{
  "n_layer": 8,
  "d_model": 128,
  "n_head": 2,
  "n_kv_head": 1,
  "head_dim": 64,
  "d_mlp": 256,
  "vocab_size": 1504,
  "activation": "gelu",
  "norm": "rmsnorm",
  "norm_place": "pre",
  "norm_eps": 1e-06,
  "positions": "rope",
  "rope_base": 10000.0,
  "rope_fraction": 1.0,
  "qk_norm": true,
  "attn_scale": 0.132,
  "bias": "none",
  "tie_embeddings": false,
  "parallel_block": false,
  "extras": ["capped logits"],
  "init": "uniform",
  "init_std_qkv": 0.0405,
  "init_std_o": 0.0,
  "init_std_up": 0.0405,
  "init_std_down": 0.0,
  "optimizer": "soap_variant",
  "lr": 0.00805,
  "lr_mult_qkv": 0.7,
  "beta1": 0.95,
  "beta2": 0.95,
  "lr_head": 0.00709,
  "warmup_steps": 40,
  "schedule": "wsd",
  "decay_fraction": 0.613,
  "decay_shape": "linear",
  "final_lr_fraction": 0.0,
  "batch_tokens": 16384,
  "seq_len": 512,
  "doc_mask": true,
  "train_tokens": 93480000,
  "steps": 5706,
  "dataset": "wikipedia_en"
}
Each number is 200 + 30 x the weight over its row's rms, rounded and kept within 0 to 999. Layers, rows and columns count from 0. The size before them is the row's rms in percent of the matrix's.

# layer 5 MLP down (transposed), 256x128, rms 0.311, rows 118-172, columns 0-63
097,158,144,162,149,222,210,182,236,214,199,185,188,189,205,190,197,257,210,242,162,219,181,210,199,213,226,240,203,228,246,173,190,225,150,217,206,193,208,185,190,263,214,157,161,195,219,198,187,180,191,235,187,224,223,233,194,178,132,181,172,175,179,201,175
107,221,223,221,168,210,234,156,212,177,210,222,176,189,135,216,187,225,225,178,235,150,172,242,181,173,200,219,217,254,236,194,152,165,212,200,213,254,158,177,192,205,203,180,225,213,256,246,255,242,178,244,195,227,256,224,231,161,194,224,120,217,212,167,191
111,196,188,158,284,176,229,228,264,192,147,203,206,248,201,215,200,218,215,193,187,171,189,161,219,217,137,198,186,267,261,190,203,192,218,190,222,235,170,191,184,194,208,243,210,249,199,174,232,188,243,183,213,196,223,213,221,212,170,229,121,149,211,163,223
082,253,191,250,213,233,215,212,174,177,244,128,216,159,192,203,214,237,161,178,220,228,182,212,218,186,201,241,222,218,214,276,208,136,195,191,207,170,228,232,189,192,246,176,188,199,189,200,180,178,204,222,257,227,205,228,232,171,244,179,231,151,191,171,251
102,231,151,133,206,191,224,221,198,219,221,145,222,163,220,198,204,237,225,264,217,160,180,167,195,230,195,182,206,175,175,194,269,217,172,169,186,265,160,201,225,193,234,220,188,166,187,222,192,173,209,217,223,188,215,204,144,148,239,171,175,179,280,194,144
098,148,172,207,199,161,181,192,219,221,189,196,230,203,237,166,221,228,191,252,250,208,202,157,249,195,231,179,159,204,240,252,174,181,181,220,164,241,241,192,148,216,203,239,155,183,208,207,219,200,218,235,218,191,203,268,222,207,181,165,202,201,242,248,202
093,197,213,248,192,235,113,164,159,186,248,235,239,205,227,181,189,139,170,157,247,289,183,213,174,230,188,219,222,234,194,234,231,208,196,212,207,218,195,146,216,149,215,238,168,214,174,204,221,205,183,228,170,233,212,202,170,184,218,241,190,198,234,197,208
101,208,237,263,188,195,185,208,193,106,182,166,214,202,223,201,214,221,203,167,210,161,179,228,209,216,182,195,215,181,179,226,241,212,188,180,189,216,193,253,230,141,225,195,218,201,169,160,212,121,185,199,177,220,239,229,178,253,197,212,201,196,172,258,243
090,202,251,156,186,212,209,269,222,174,198,195,232,206,200,220,150,187,222,234,174,178,165,254,257,177,174,223,227,161,219,211,211,202,156,162,194,210,210,191,236,204,197,223,220,215,226,242,188,204,197,186,268,180,227,196,208,220,262,184,205,253,195,177,191
109,206,189,194,184,193,128,186,150,201,195,184,193,200,212,196,213,153,220,182,207,244,217,187,228,198,207,264,171,195,194,271,231,228,188,200,173,179,202,185,155,199,185,204,239,251,174,225,239,194,200,162,189,244,202,167,219,217,176,236,216,212,172,169,203
097,175,219,203,214,208,226,214,175,211,274,188,228,167,175,176,243,213,143,198,219,183,193,187,151,213,134,166,239,204,210,164,206,194,219,188,182,207,242,204,219,214,100,165,246,215,190,193,176,237,201,166,231,229,232,194,179,247,229,246,208,202,182,201,192
100,189,187,158,180,184,167,201,220,205,158,198,197,244,251,188,154,225,197,196,203,172,183,280,199,249,145,173,212,223,177,189,251,193,170,184,219,150,235,127,208,231,205,185,204,224,182,260,228,242,212,230,162,162,169,193,169,208,221,179,241,213,219,169,190
099,190,178,211,212,207,178,119,171,213,266,245,210,150,194,201,190,240,163,239,269,238,174,241,212,207,172,231,184,215,195,170,206,168,210,221,225,219,230,166,167,180,162,206,211,206,198,200,187,212,178,222,177,224,199,253,228,181,189,183,195,204,186,195,228
084,198,225,199,195,187,239,200,142,175,200,180,185,176,171,170,193,251,212,225,220,200,206,210,178,233,247,157,199,210,202,237,197,179,191,161,222,179,163,168,191,174,127,157,251,223,187,204,204,241,196,192,149,212,227,198,207,201,228,162,226,197,181,199,192
091,191,168,194,191,204,215,226,146,248,188,209,225,206,191,169,189,235,191,278,227,223,147,216,204,184,233,217,149,172,207,234,203,183,198,171,207,164,228,167,259,209,173,168,241,160,157,192,187,224,198,174,237,232,204,191,226,194,218,157,270,177,203,194,223
112,176,225,201,217,227,206,237,195,253,211,233,181,206,193,217,174,172,250,229,221,179,234,206,176,208,179,174,250,194,249,183,185,182,260,203,220,182,235,231,205,167,230,186,229,229,273,229,246,227,235,226,156,183,213,165,216,263,200,214,196,159,199,222,214
104,175,174,200,170,212,202,257,267,238,203,141,190,178,166,213,171,182,190,203,223,141,202,170,199,220,152,162,248,209,162,221,199,207,194,232,206,229,149,184,175,168,214,154,208,187,221,200,208,211,166,192,241,196,142,245,167,171,230,236,152,178,147,223,225
116,201,219,158,221,171,191,227,171,208,189,241,234,217,192,246,203,234,215,205,263,194,215,178,137,221,213,192,149,185,163,248,200,185,182,263,199,186,242,148,137,232,190,179,232,204,153,226,187,189,168,191,199,193,253,187,187,226,215,188,203,215,175,156,197
085,175,210,250,159,210,178,222,212,174,179,147,169,186,245,199,209,207,190,206,162,186,199,236,159,207,188,192,182,157,212,225,221,187,172,157,193,227,219,210,174,191,117,174,233,179,150,280,192,187,245,162,199,192,197,208,185,239,205,196,257,218,188,168,185
107,206,173,165,207,127,172,226,185,204,219,199,218,192,198,268,186,164,138,185,231,191,208,177,199,162,183,206,209,232,169,163,189,230,178,223,100,184,191,189,218,228,229,225,266,205,210,205,178,167,156,182,229,224,194,229,188,171,186,213,228,227,207,244,170
106,199,246,208,212,220,169,171,181,143,213,225,179,175,96,239,173,219,231,182,197,254,242,246,123,192,200,239,156,155,170,190,162,156,239,184,188,227,196,201,234,192,161,162,231,171,214,178,159,234,206,175,206,228,236,215,185,245,204,217,203,237,190,215,181
107,220,137,191,205,199,192,158,197,174,187,180,170,262,139,205,162,184,228,254,194,185,171,184,202,207,230,211,159,186,175,204,250,192,150,198,282,186,192,176,231,237,229,126,226,172,250,190,205,214,161,155,216,172,237,190,211,229,152,206,187,176,214,211,200
110,182,184,188,239,173,184,270,195,181,225,224,213,234,215,173,147,214,213,238,145,218,209,156,150,243,149,185,192,141,166,191,180,187,191,167,160,172,222,178,207,183,216,208,174,192,215,219,168,190,184,185,184,212,234,208,194,193,203,168,245,165,192,255,192
097,195,298,271,197,177,212,193,218,189,232,217,213,182,249,228,275,170,175,202,176,194,239,219,224,205,224,209,188,226,196,215,255,160,189,197,201,208,248,205,231,170,179,217,170,140,183,191,195,157,167,207,216,264,244,149,155,157,221,188,206,158,265,158,167
086,198,183,189,159,175,226,184,194,221,266,234,170,208,206,218,232,185,224,209,239,184,179,171,173,258,200,223,232,163,198,231,204,201,204,222,179,268,222,220,214,225,169,178,229,210,159,265,168,208,197,233,174,215,224,206,166,181,223,148,200,213,178,229,229
110,230,166,175,246,243,155,184,168,245,207,221,169,165,211,182,252,220,213,194,166,193,207,184,193,197,171,188,187,226,147,172,248,177,195,181,193,288,210,199,171,198,197,138,174,206,172,210,211,165,212,245,144,159,238,204,170,218,146,232,218,215,185,188,232
099,174,181,187,129,204,191,240,208,166,171,201,123,212,179,178,211,182,185,208,168,251,201,228,231,186,221,172,190,214,222,176,208,135,193,188,210,241,148,215,223,210,171,188,228,159,219,185,201,180,171,188,236,241,204,206,170,195,169,189,207,148,141,220,190
098,224,212,219,198,215,237,210,224,128,214,172,223,208,227,210,215,215,131,185,206,174,178,224,221,219,176,171,194,156,210,143,159,152,216,209,224,201,194,107,162,135,179,209,193,167,218,216,185,186,197,174,196,210,222,203,224,214,159,171,177,200,240,179,205
094,190,148,188,209,218,228,230,197,218,199,173,165,235,263,190,219,213,195,209,209,196,158,222,157,203,196,178,226,266,204,193,174,219,209,139,240,191,217,179,231,205,145,215,203,176,194,187,198,203,169,234,136,184,226,150,226,221,220,199,192,204,292,127,156
099,236,158,159,188,224,184,223,158,206,244,213,165,166,221,199,194,207,181,190,186,181,207,173,236,232,198,193,245,180,213,229,184,202,189,256,192,229,189,204,231,224,202,182,159,196,209,126,219,227,148,221,224,195,228,241,193,161,213,226,256,198,203,223,154
100,149,178,171,194,177,205,193,159,203,238,237,213,193,187,208,149,194,152,164,181,270,209,170,190,177,244,200,228,162,217,210,158,174,213,225,172,168,212,278,191,148,178,212,228,207,171,211,168,168,207,207,188,180,176,206,202,218,203,185,231,166,217,220,227
088,199,271,202,247,220,244,193,155,163,207,180,252,227,200,198,196,257,164,221,240,203,175,220,149,188,197,213,219,222,238,180,213,170,244,180,198,158,143,217,189,238,232,134,188,200,222,191,171,181,226,202,220,202,259,183,186,277,240,174,193,224,212,172,169
114,168,192,245,195,187,245,198,235,151,208,196,212,225,267,183,219,178,212,189,242,216,206,239,185,176,183,278,211,241,167,211,211,166,207,158,185,223,176,202,228,206,196,234,198,209,238,200,201,184,184,247,140,157,240,181,160,240,197,254,209,186,201,188,194
104,151,180,162,168,222,179,233,165,176,207,171,177,166,194,172,202,220,192,175,235,254,223,209,186,206,221,200,243,202,226,176,167,152,194,186,158,175,192,193,184,120,162,232,230,252,212,228,144,246,231,201,158,234,171,169,170,162,246,208,262,220,211,222,237
094,164,213,171,219,170,214,250,235,202,177,164,177,189,185,197,234,175,187,178,174,178,181,230,202,212,155,199,246,172,208,195,232,187,164,213,217,135,198,212,167,230,201,206,207,208,254,207,178,177,197,255,201,201,210,201,174,236,234,233,195,174,225,222,192
090,186,156,206,162,190,201,215,217,188,248,252,195,214,218,190,193,164,216,218,218,199,209,212,235,185,183,182,211,212,201,214,192,190,213,172,224,160,175,180,203,175,163,211,200,223,173,198,227,176,169,207,168,152,161,196,163,198,164,155,240,176,202,129,223
093,191,176,183,190,208,181,138,188,199,191,196,213,213,230,186,242,200,219,165,171,195,234,192,235,192,204,172,231,232,193,270,221,183,230,120,205,177,261,184,208,213,192,192,243,290,151,193,219,154,216,195,244,166,229,145,176,232,235,234,186,176,175,256,153
099,171,227,240,231,174,249,160,162,180,180,177,192,209,248,202,201,202,188,185,177,239,222,212,170,196,156,186,202,207,252,237,143,211,230,179,217,199,185,176,160,200,237,159,218,222,228,192,212,231,212,226,143,212,188,228,223,186,202,224,210,136,205,167,282
096,214,214,194,231,208,181,200,202,193,207,193,189,177,246,215,212,218,242,206,215,215,179,175,195,171,209,98,194,211,227,247,199,207,226,221,202,204,222,189,181,167,168,174,190,266,208,239,213,159,157,241,195,161,167,162,216,179,166,190,199,198,93,158,157
114,175,223,240,206,213,209,173,182,235,219,162,163,168,210,238,235,244,214,197,192,194,243,203,186,182,165,266,208,183,252,226,168,135,185,147,180,182,245,249,208,158,248,248,195,174,200,228,173,239,218,214,200,207,235,188,182,234,247,198,251,188,252,212,159
116,143,223,192,207,191,200,261,230,201,248,219,217,225,211,228,186,255,134,160,279,172,242,242,215,205,186,184,188,196,209,187,198,224,167,211,210,221,189,174,250,201,194,153,225,222,161,148,211,231,179,186,204,212,220,243,218,210,160,208,196,214,230,118,185
096,171,167,230,164,202,165,172,202,235,184,176,200,223,196,155,233,216,217,211,143,230,157,208,190,205,187,241,183,184,245,227,188,174,211,211,228,190,174,212,126,232,208,166,188,193,197,150,190,192,201,178,226,236,197,172,238,206,222,182,215,200,184,201,210
097,198,237,200,223,217,199,253,174,194,183,209,213,226,189,212,172,189,215,223,200,179,133,245,155,173,232,200,248,156,215,188,169,156,215,167,232,188,210,198,134,166,236,177,214,177,176,231,195,214,195,225,139,191,238,221,269,176,175,174,250,154,196,219,194
096,168,110,206,232,210,192,175,164,174,184,198,196,186,217,186,202,179,168,168,220,216,264,180,170,237,166,243,202,205,221,194,218,158,229,207,186,182,220,207,201,215,162,223,205,154,228,222,203,228,211,237,220,162,189,181,199,212,169,229,183,191,225,187,210
103,205,189,232,256,240,156,194,180,191,223,199,204,214,197,250,236,209,236,225,207,181,220,276,212,230,183,163,165,205,202,185,262,158,171,197,178,114,224,175,207,126,218,126,202,190,191,202,225,218,220,175,157,173,172,193,197,234,128,199,198,172,183,212,181
106,199,203,197,207,206,204,254,192,184,205,189,156,227,176,208,122,158,231,239,174,263,190,232,221,191,227,233,199,232,128,158,191,184,155,175,212,187,200,222,172,142,193,162,215,230,216,167,220,184,201,165,193,186,212,220,209,198,153,202,187,212,239,215,192
099,230,219,219,227,201,203,228,197,152,225,210,207,218,198,210,197,179,221,181,169,206,218,159,298,158,253,148,224,183,204,196,209,174,222,280,182,184,160,183,235,192,188,237,232,223,270,226,210,176,226,176,202,121,209,246,164,204,199,205,226,228,156,168,206
105,220,184,168,196,238,221,182,163,196,220,249,193,182,212,185,207,176,166,217,184,226,139,222,185,219,167,198,230,241,179,257,263,161,180,150,236,189,194,192,227,224,185,156,242,261,246,201,197,202,214,247,200,212,170,188,191,242,205,219,146,220,189,172,216
105,235,151,185,179,176,166,213,252,194,198,182,189,200,225,229,213,169,198,205,186,302,167,195,225,203,216,227,195,250,260,211,233,136,203,274,150,200,216,172,237,146,239,177,218,224,214,202,244,237,186,218,159,160,207,199,213,228,216,219,166,222,217,207,171
094,182,182,203,204,201,220,201,254,171,229,209,134,204,170,225,175,207,230,142,168,189,259,207,168,157,199,198,184,162,235,215,195,249,199,211,154,227,141,218,198,179,214,212,208,170,180,243,179,186,178,165,245,182,233,184,199,181,162,234,197,183,153,225,207
097,202,208,173,236,193,216,182,198,193,235,159,190,145,230,174,202,182,162,170,248,220,173,192,153,170,189,210,230,242,205,191,182,199,208,168,182,180,219,199,149,210,189,177,190,227,176,143,143,249,240,194,192,235,238,222,149,242,237,183,222,221,153,189,200
092,199,154,235,262,187,213,215,191,211,210,211,176,272,175,195,241,217,192,210,140,154,243,211,211,189,194,201,191,181,200,194,166,151,224,189,170,210,232,228,248,202,259,204,192,169,219,142,205,192,162,195,214,206,243,148,198,159,232,229,235,185,218,219,171
100,183,284,189,210,253,219,204,206,252,225,205,233,237,162,166,219,219,175,187,173,219,221,193,202,192,179,157,223,220,190,178,207,162,158,196,191,143,151,190,176,186,173,139,128,202,189,179,200,156,194,229,184,184,265,198,192,191,230,153,148,242,176,171,155
096,196,191,159,171,247,135,191,183,179,243,233,181,222,204,165,180,184,231,207,182,165,219,146,212,231,220,183,217,244,163,168,133,181,255,202,178,197,129,226,203,237,220,192,207,178,214,205,183,241,208,195,198,203,198,207,168,238,170,164,203,230,211,157,193
077,243,174,206,180,183,203,214,207,253,177,179,190,156,186,240,265,230,229,241,181,179,175,188,223,179,220,158,204,197,249,173,212,212,171,160,208,223,245,162,185,216,169,187,207,212,185,199,197,151,230,212,236,186,228,234,253,239,238,210,217,194,189,200,197
# layer 5 MLP up, 256x128, rms 0.288, rows 119-172, columns 0-63
093,213,151,209,185,211,180,184,240,188,178,167,191,214,208,125,191,215,229,213,203,157,218,241,184,156,176,181,177,197,172,189,248,191,203,128,205,176,214,227,200,217,239,252,143,234,187,166,209,173,179,198,228,194,186,155,176,244,200,201,248,223,237,155,240
104,232,178,217,201,168,188,198,211,218,237,179,167,182,197,222,201,173,199,232,200,147,198,294,251,199,237,226,211,241,246,183,225,190,180,174,150,219,218,145,211,222,146,226,246,227,198,179,208,186,177,223,153,242,182,187,195,174,211,147,184,190,172,231,268
092,211,248,202,216,193,210,183,209,175,162,194,165,187,184,188,200,265,213,219,188,222,186,189,229,173,243,176,203,295,202,153,169,199,147,199,197,194,181,231,232,187,214,211,242,190,177,140,270,244,207,194,197,195,181,166,205,208,160,251,189,175,212,205,217
107,123,220,149,254,200,223,171,205,160,212,207,129,216,176,198,207,273,210,249,218,182,240,245,196,185,166,221,204,221,229,149,213,196,183,237,170,218,214,178,193,246,244,230,214,184,253,177,195,214,179,198,212,235,191,226,254,165,229,213,187,125,229,206,184
103,261,151,209,216,236,174,215,187,220,222,211,214,233,264,178,226,199,205,228,198,187,231,187,255,170,179,164,230,206,191,203,178,257,225,208,204,182,216,193,262,212,185,207,198,178,212,218,235,195,166,201,197,213,173,142,176,162,166,194,163,195,208,231,160
103,185,216,241,184,232,175,179,225,190,192,166,223,194,170,203,203,195,211,128,149,204,204,231,162,178,231,186,170,175,213,223,173,195,202,164,160,151,219,229,186,248,210,164,186,194,233,148,201,215,204,216,153,214,134,172,163,208,216,244,219,225,140,168,181
104,249,203,147,187,192,194,185,219,200,182,176,191,171,164,187,199,202,173,184,199,142,152,194,225,197,164,189,272,158,172,187,240,178,233,137,196,164,213,220,225,193,212,200,175,248,190,203,224,213,224,231,223,222,191,245,193,256,120,215,223,196,225,269,227
095,229,219,157,211,242,209,258,174,184,228,198,244,121,187,249,185,114,201,212,205,233,198,182,197,218,171,199,218,245,186,232,221,265,162,161,219,255,209,194,171,210,243,182,192,187,179,206,152,268,244,184,237,185,175,198,179,175,203,186,190,204,181,269,243
098,176,171,193,209,247,210,159,228,192,171,221,190,211,246,187,218,201,182,217,239,199,197,170,256,237,220,225,213,227,235,156,189,224,174,236,204,180,181,202,166,246,222,172,177,219,178,220,167,213,187,252,231,268,192,161,201,204,197,184,243,195,196,177,193
100,180,195,225,199,205,218,179,224,198,242,157,238,162,210,185,207,190,114,177,184,136,180,208,191,200,145,229,218,208,205,153,202,206,211,215,223,222,167,236,190,238,197,226,211,183,222,162,251,218,250,171,159,200,220,184,258,191,225,197,203,204,236,264,206
112,187,175,234,251,214,167,180,189,155,161,257,226,181,227,249,216,214,192,192,183,124,162,269,202,184,165,200,205,241,211,233,163,228,146,203,141,169,189,199,189,218,221,204,200,244,221,148,177,227,228,210,192,222,204,265,191,228,178,200,220,219,223,147,214
089,175,219,181,184,186,225,203,202,218,194,183,202,198,238,246,209,191,168,162,216,268,150,202,220,168,234,194,198,224,166,255,219,195,195,160,224,179,172,198,203,227,210,202,227,222,191,168,238,230,180,179,200,191,196,267,161,166,236,163,200,195,238,175,244
099,193,162,202,192,188,181,178,195,223,193,211,187,206,194,269,217,280,186,168,190,199,261,195,204,202,194,223,206,235,218,141,175,203,282,203,218,160,258,171,218,219,199,202,163,254,208,157,180,189,204,239,187,246,162,201,187,222,220,202,225,196,174,227,253
104,190,227,209,164,251,183,184,185,194,227,163,225,189,210,208,179,222,227,193,204,137,213,238,173,178,254,217,203,166,245,180,200,235,184,215,227,238,177,236,243,216,212,204,204,249,196,134,182,202,243,209,219,208,145,197,160,211,162,226,178,195,187,194,171
114,165,144,181,226,197,195,178,214,204,261,225,161,139,186,174,193,216,154,176,189,160,189,206,163,196,213,191,182,195,226,183,213,283,183,199,228,206,151,222,192,202,177,220,149,238,179,187,195,124,258,213,174,184,150,232,181,229,171,182,185,214,205,232,183
101,199,172,229,147,192,189,231,205,178,168,184,198,153,164,197,198,175,218,179,164,208,201,222,216,216,257,178,191,191,220,211,203,192,194,191,171,171,180,223,163,145,238,232,202,198,161,156,176,259,196,260,200,177,191,194,204,219,199,164,161,188,246,195,150
111,245,216,186,273,180,203,191,204,209,288,240,212,204,196,205,260,183,199,176,200,212,204,163,237,218,145,210,144,195,165,216,214,190,180,165,190,246,213,169,222,197,161,202,196,233,174,189,208,195,226,230,200,259,179,142,266,176,131,197,195,194,215,152,236
094,204,181,192,239,206,160,168,159,201,159,232,172,129,208,211,175,201,250,225,164,161,234,164,254,204,209,254,225,197,162,174,196,209,195,187,216,243,162,205,210,218,137,194,217,236,176,174,180,214,194,226,201,207,204,226,167,144,213,196,199,174,284,183,197
110,193,181,178,214,176,219,198,193,162,211,174,236,186,241,188,197,235,219,170,171,220,190,233,226,223,218,218,184,154,220,171,173,178,184,183,185,214,198,157,173,200,159,181,225,244,152,188,246,162,160,202,229,181,207,183,242,244,204,206,239,234,148,186,237
112,204,195,221,174,180,203,230,245,200,220,181,167,221,184,211,217,184,171,142,160,268,237,215,184,180,193,171,253,204,180,260,171,215,254,159,168,167,198,175,215,209,163,181,211,228,160,182,198,200,188,159,242,209,184,162,185,198,149,208,151,152,241,185,178
093,192,151,257,242,168,205,182,256,235,218,215,207,204,206,156,129,165,167,177,155,156,204,226,228,181,249,212,191,146,190,188,176,170,182,202,218,185,139,241,214,226,211,230,199,194,187,187,225,220,156,153,234,184,198,167,184,244,206,206,247,195,196,256,202
094,208,194,202,202,150,183,203,221,225,201,185,186,166,264,193,203,247,216,161,173,176,194,231,157,134,190,178,231,181,178,155,200,248,168,188,256,212,209,186,201,183,121,237,224,243,199,167,209,189,191,221,184,215,186,164,150,200,241,229,225,176,242,288,220
098,181,184,155,162,182,188,213,219,226,189,211,249,187,243,225,220,222,210,160,223,207,245,203,209,193,199,169,184,187,152,179,227,258,169,173,214,255,129,216,260,288,190,191,229,265,206,168,258,170,225,206,173,157,137,170,241,187,227,212,174,240,186,181,223
092,182,213,159,182,203,174,161,160,136,228,202,169,189,249,200,228,189,179,192,167,172,200,196,248,223,199,207,213,229,209,179,226,206,147,229,150,210,228,155,197,224,204,196,206,231,161,179,201,261,250,206,183,193,191,231,191,189,137,163,239,205,201,211,196
107,227,202,231,183,134,135,193,185,239,202,196,213,173,180,198,200,153,151,172,157,228,228,235,218,204,185,194,150,158,173,217,242,191,199,175,188,171,173,263,199,151,222,178,220,254,135,232,247,193,238,181,152,234,215,148,214,205,166,180,167,221,213,183,242
092,187,188,207,214,204,186,220,201,229,228,208,174,174,161,226,252,216,231,168,193,184,169,157,247,160,155,236,205,243,232,163,258,188,195,198,244,223,232,196,186,237,171,226,208,225,156,183,195,161,178,189,186,241,206,188,178,167,228,245,150,153,268,196,239
095,193,281,210,223,212,196,201,198,233,239,229,183,214,201,164,225,231,246,175,145,194,229,212,185,235,258,179,170,224,226,196,223,199,203,248,207,169,112,218,166,211,254,242,196,220,175,219,166,251,176,220,171,218,167,217,208,211,166,189,145,218,162,222,194
097,215,230,201,130,191,198,197,181,166,158,157,192,223,190,170,228,172,147,218,230,208,224,175,126,179,171,204,198,127,182,184,208,189,166,210,218,251,218,209,214,217,145,183,180,174,217,144,187,229,206,245,202,223,229,171,253,192,159,222,212,201,209,232,227
099,235,189,191,228,180,262,250,205,218,208,233,165,205,202,216,167,164,225,184,192,163,222,212,200,213,216,145,213,132,208,226,168,173,175,249,165,211,193,196,163,193,229,216,245,186,172,194,194,199,231,156,237,187,253,195,244,228,197,184,258,220,217,232,124
100,166,214,170,204,210,235,215,217,240,265,201,168,183,166,174,146,205,139,208,200,178,229,167,187,243,217,216,224,182,186,211,210,230,149,218,254,219,226,199,229,208,231,208,206,234,166,236,253,217,262,195,199,208,228,215,196,178,137,251,187,140,222,226,204
090,227,214,229,212,189,177,202,192,234,142,201,186,156,181,191,184,189,165,201,173,227,215,231,166,220,171,188,189,208,201,241,174,183,206,178,180,180,161,153,204,192,158,229,200,221,227,175,154,263,254,144,211,200,201,221,138,178,215,196,217,121,231,188,131
113,165,234,203,192,158,223,263,241,194,213,234,211,222,219,193,205,180,183,171,190,242,192,225,205,181,179,252,201,201,185,159,219,200,216,213,169,227,228,236,201,201,176,235,212,241,181,122,146,241,176,206,172,168,222,239,139,189,164,221,229,177,183,177,142
105,237,208,221,228,192,138,208,218,270,163,215,204,191,242,164,154,207,246,211,201,164,266,213,176,197,171,193,201,175,228,198,182,192,229,252,142,171,150,190,190,234,188,201,238,192,218,151,166,255,219,202,123,214,200,199,184,192,214,172,178,223,176,222,199
100,259,225,176,182,178,139,181,255,185,202,185,200,189,179,154,219,199,169,243,226,151,223,286,240,212,167,199,213,175,227,186,212,170,195,223,176,204,226,185,144,184,215,249,250,178,180,233,191,223,179,212,204,218,229,134,188,220,207,183,190,190,184,208,178
105,233,168,183,249,171,191,196,258,242,176,199,252,202,156,186,216,253,183,218,212,182,275,238,200,266,189,196,208,209,237,220,205,181,179,178,228,198,194,165,183,215,205,171,217,208,241,225,191,260,216,204,212,218,153,186,211,249,183,231,186,230,166,183,198
102,198,163,139,181,244,233,146,226,189,189,242,212,145,180,182,231,208,155,186,213,202,221,201,225,230,185,156,267,183,208,262,209,232,203,193,167,243,206,219,258,213,162,186,248,243,142,220,197,198,211,209,213,200,215,202,183,178,194,172,187,185,221,262,251
112,179,205,232,219,216,247,190,180,246,208,218,201,210,197,205,213,193,206,208,194,166,204,177,206,197,198,206,165,166,258,184,168,190,232,224,230,211,223,206,199,213,238,202,176,190,161,211,191,204,136,179,208,227,136,212,218,181,222,223,214,184,145,216,196
094,173,179,216,195,191,236,164,215,196,137,225,190,161,208,177,176,197,214,185,177,152,237,215,228,198,229,218,180,179,215,157,217,175,181,207,210,195,179,180,208,199,236,199,210,189,200,204,259,161,175,196,166,233,201,216,191,169,200,191,223,216,188,150,184
103,262,208,252,253,249,247,199,253,183,164,234,196,224,179,229,191,199,223,174,190,203,181,209,240,254,202,242,167,183,216,189,198,211,208,208,213,246,223,187,146,165,219,285,206,218,179,209,236,164,177,218,158,210,198,191,186,202,228,196,154,189,167,220,242
102,294,160,148,213,220,183,210,210,249,226,183,222,194,214,234,188,225,231,240,193,202,157,207,232,223,251,189,177,200,202,192,223,210,247,165,163,163,200,226,217,141,188,209,186,174,200,199,207,234,209,209,244,191,110,193,178,181,164,171,243,215,211,211,178
097,216,177,176,189,195,225,207,217,220,177,207,238,267,219,238,210,244,254,198,232,182,153,210,164,223,208,247,201,231,174,237,192,213,227,183,200,191,128,245,177,232,206,199,214,160,283,135,192,244,208,235,266,202,193,237,246,207,172,197,196,208,203,217,200
090,233,227,211,283,182,186,243,205,206,200,216,262,183,167,253,181,259,217,238,219,237,222,185,305,239,220,189,168,172,180,205,175,170,220,247,241,187,200,173,171,165,128,212,193,170,189,235,175,245,228,222,162,258,201,179,204,196,228,244,199,212,188,225,183
101,164,207,184,191,216,143,253,189,162,202,158,199,204,157,192,205,218,166,147,191,193,238,169,205,141,204,223,216,148,119,199,203,187,208,177,254,228,194,212,213,113,170,228,270,232,147,173,215,169,195,188,171,229,181,235,217,229,211,197,209,195,160,184,198
090,211,166,212,251,199,222,205,179,160,196,190,150,201,209,183,194,208,234,188,245,192,138,135,213,155,214,187,233,198,179,194,158,220,213,250,194,184,129,210,161,175,208,202,209,217,166,167,243,180,199,137,206,212,155,204,179,195,176,172,253,198,224,147,168
105,204,201,185,279,235,215,265,221,218,234,196,222,216,186,201,190,198,194,238,148,206,168,229,183,250,202,248,211,207,238,222,250,185,211,184,238,172,218,197,236,182,253,189,233,213,175,187,191,163,171,116,190,246,190,219,158,251,213,244,194,162,215,212,225
093,163,209,215,221,132,185,212,202,208,164,239,228,235,166,189,203,204,212,210,198,259,205,164,188,195,165,184,162,177,211,167,198,197,197,201,200,190,177,210,206,225,264,242,228,195,203,186,250,202,209,171,105,212,208,217,200,224,181,224,198,172,177,182,195
096,238,188,184,165,216,146,207,254,192,175,250,217,152,204,181,152,231,236,127,248,182,169,221,272,192,227,178,188,200,170,175,152,185,185,176,159,150,220,181,179,209,181,202,158,186,216,179,227,236,287,153,215,180,218,180,160,167,191,201,219,217,178,193,221
102,205,204,223,201,190,202,218,181,179,192,121,173,193,220,267,253,151,204,207,227,218,224,238,223,176,201,180,211,185,164,258,213,220,195,257,158,228,174,204,265,162,231,240,211,251,222,190,212,265,192,208,199,211,243,146,196,154,247,180,212,190,224,167,155
106,269,248,232,215,237,221,222,200,210,234,177,167,189,236,213,229,157,207,222,181,183,205,227,213,180,173,242,193,238,236,215,157,145,252,203,208,184,203,178,180,192,199,217,197,196,202,207,216,162,181,189,221,233,190,178,139,208,225,234,218,235,219,217,196
101,185,235,185,243,193,205,224,223,181,229,137,261,212,150,235,214,176,150,221,158,185,227,226,209,226,184,239,175,184,224,197,236,178,115,176,212,201,204,207,280,142,185,232,181,200,135,198,233,166,240,157,214,240,181,243,159,218,206,198,233,218,193,246,169
096,195,236,152,166,225,228,193,155,244,168,166,174,202,209,209,169,165,255,242,188,184,230,172,180,178,246,210,214,203,187,156,206,216,154,232,202,189,184,245,239,210,177,164,204,211,142,183,254,206,266,171,219,193,199,223,198,217,184,198,226,163,203,170,174
101,217,171,182,199,226,187,216,202,285,195,189,147,227,136,194,255,246,207,204,216,202,201,188,217,171,239,221,209,200,246,198,168,196,218,238,223,174,202,184,179,254,201,221,259,262,185,190,134,197,163,198,173,172,138,203,194,188,183,191,169,172,158,171,184
090,197,178,190,219,230,196,120,264,193,208,217,152,187,208,243,227,207,241,213,201,216,221,225,232,203,230,155,211,180,186,233,135,196,222,174,190,232,221,165,218,199,130,167,267,192,210,186,225,199,212,247,215,172,178,250,151,213,210,166,162,212,211,183,255
083,203,201,203,162,207,226,194,176,161,242,187,144,124,151,134,202,191,185,207,190,209,188,211,256,195,196,236,151,215,237,189,208,231,187,174,174,219,179,193,218,214,218,219,213,160,250,202,187,235,185,268,225,201,197,157,149,165,156,211,222,206,234,171,171